config = dict(
    num_hidden_layers=10,
    hidden_size=64,
    num_attention_heads=1,
    num_key_value_heads=1,
    head_dim=64,
    intermediate_size=128,
    vocab_size=2048,
    hidden_act='swiglu',
    norm='rmsnorm',
    norm_place='pre',
    norm_eps=1e-06,
    positions='rope',
    rope_theta=100000.0,
    rope_fraction=1.0,
    qk_norm=False,
    attn_scale=0.125,
    bias='none',
    tie_word_embeddings=False,
    parallel_block=False,
    init='normal',
    init_std_qkv=0.0679,
    init_std_o=0.0152,
    init_std_up=0.0679,
    init_std_down=0.0107,
    optimizer='adamw',
    learning_rate=0.00411,
    lr_mult_qkv=0.4,
    lr_mult_o=0.991,
    lr_mult_up=0.703,
    beta1=0.95,
    beta2=0.95,
    lr_head=0.00445,
    max_grad_norm=1.0,
    warmup_steps=322,
    schedule='wsd',
    decay_fraction=0.3,
    decay_shape='linear',
    final_lr_fraction=0.1,
    batch_tokens=[8192, 16384, 24576],
    max_seq_len=512,
    doc_mask=True,
    train_tokens=102700000,
    max_steps=7084,
    dataset='wikipedia_en',
)
Each number is 128 + 32 x the weight over its row's rms, rounded and kept within 0 to 255. Layers, rows and columns count from 0. Numbers have three digits each. The size before them is the row's rms in percent of the matrix's.

# layer 3 attention output, 64x64, rms 0.246, rows 43-63, columns 0-63
095:131087197138119122101143155121117124117083080097133141137113104205104129097133198178115132130115164184147100145158142136118162056149147098200143088113148117084137158175167090154184144127139136
097:140158129110138164132140138148119156083137161140075141131123052140159114121127130155138161164175169092130138131109084098164050163117113080148176167131107154217145103138053130156116131114187108
084:082081107108082136111102202107074152120085165101145139111110097111178158133132113126155120130110102182121142104186089115119165163134098070128121158128173060083091135153164154079079105141152154
106:120075142085178146128062113119117176144208135136172188109111119179123155136073143144122112117124119180144100180105148154118112128174174133135175138158175089123126142152124133100049082147140116
093:105133108098136091152083125132100097133165148133128108109133166098108121121125062118135095074107084143149086057099134179107129125117179149137158120099059171134115050129103107214081140129109161
086:143125127111122127132103161109083169181100144099090070116127093145115146119135166177160137126156121153120141176209133123133126168083097165141113179173183145134183097106114158076165093051150135
163:105134072138092173143170141123208143189116157111137132134145130065125107141179098108075152105088094141060102089151108149123149072096098118142111149105114057136086087142122147112155121152081143
073:172127069156103118111159163133094113089080162156088083127126107086164147124087070117108106146094111123183161096136114156143156067196081130125113103114126121155111143118172171154176195131100092
102:102112172146177147063113165096094062129117105130099116156086126129080150118127159201122095149086144153159102105182176140072178144105090152158144094138139206129092097127122124139103121104159150
074:108197154134143106058092130131108136127137069123135122129097113171105141163130141128145136085152168080134114117117152128094082196155199109134109084173085187119179147059162111150112084122115122
072:086113128119171123133111104123119085129155160112125123102117126124086144124117105053150103071078082129136059174150135111129201197158154123165125131125100134106159107117109163077035127110130087
109:147104176179104143112130119121087150139131071102194088096020113104126144111117142153120115139080174131165091130106133103143111099105119115163154126129134117153122209119111111112170173186111183
071:117091136109086150150117131092107108111152155141136142187079099080071155145198102114115151132095111137145130081042114125172166137095095117127191157095157130167104121105092159155134193152137175
125:176092162110079144119110142077077135104122100148093049145127126208091161081123157099179146162093150151176142126111143120134117172130092115137118137111119148073185142065155088147099147129163131
124:105123066135081123158148177142131130115140151083114136146135068107141174093090077148128163099197085118147161116136107136148082178080163158140155171118143130123101085133079123100124068156197160
097:134120123077146177138125130126155141111159077093059101139092107135109113130086122139065143135083103121157182079136071185092121062134140219120109104096093105159102091116125129172109138152105135
091:096080134136177201071091103160113129117123115130091149167143124147137140147064128160096113138113076132184095093130080139092156077168148148182113074111126113154118143113084136093070144127077091
117:153140122146172142192142139146116113102159127167137137087140045195142147103080109129129114133171118150197122160099161106132070108193119083124114113161116059184165138103086092145139126115141110
121:170114111077158127126156102088130187153186138168161150099135163136166081107133127144154202121156144122114163097043099156122061102088130131130174139117088079129123124186117105166130128150146168
096:060175119096103160142066159176111100150137201139096142143089100143104185149143088134115103120121087119146133086170091116091137162160111068168175150142173149126099086134120153106077079136140138
087:153104095144057121114123153108107161118125148137160105105153110149176125090138118070153152098109133070177140089119044134135106157107151115128090123104049147175187114133106111117188141154084177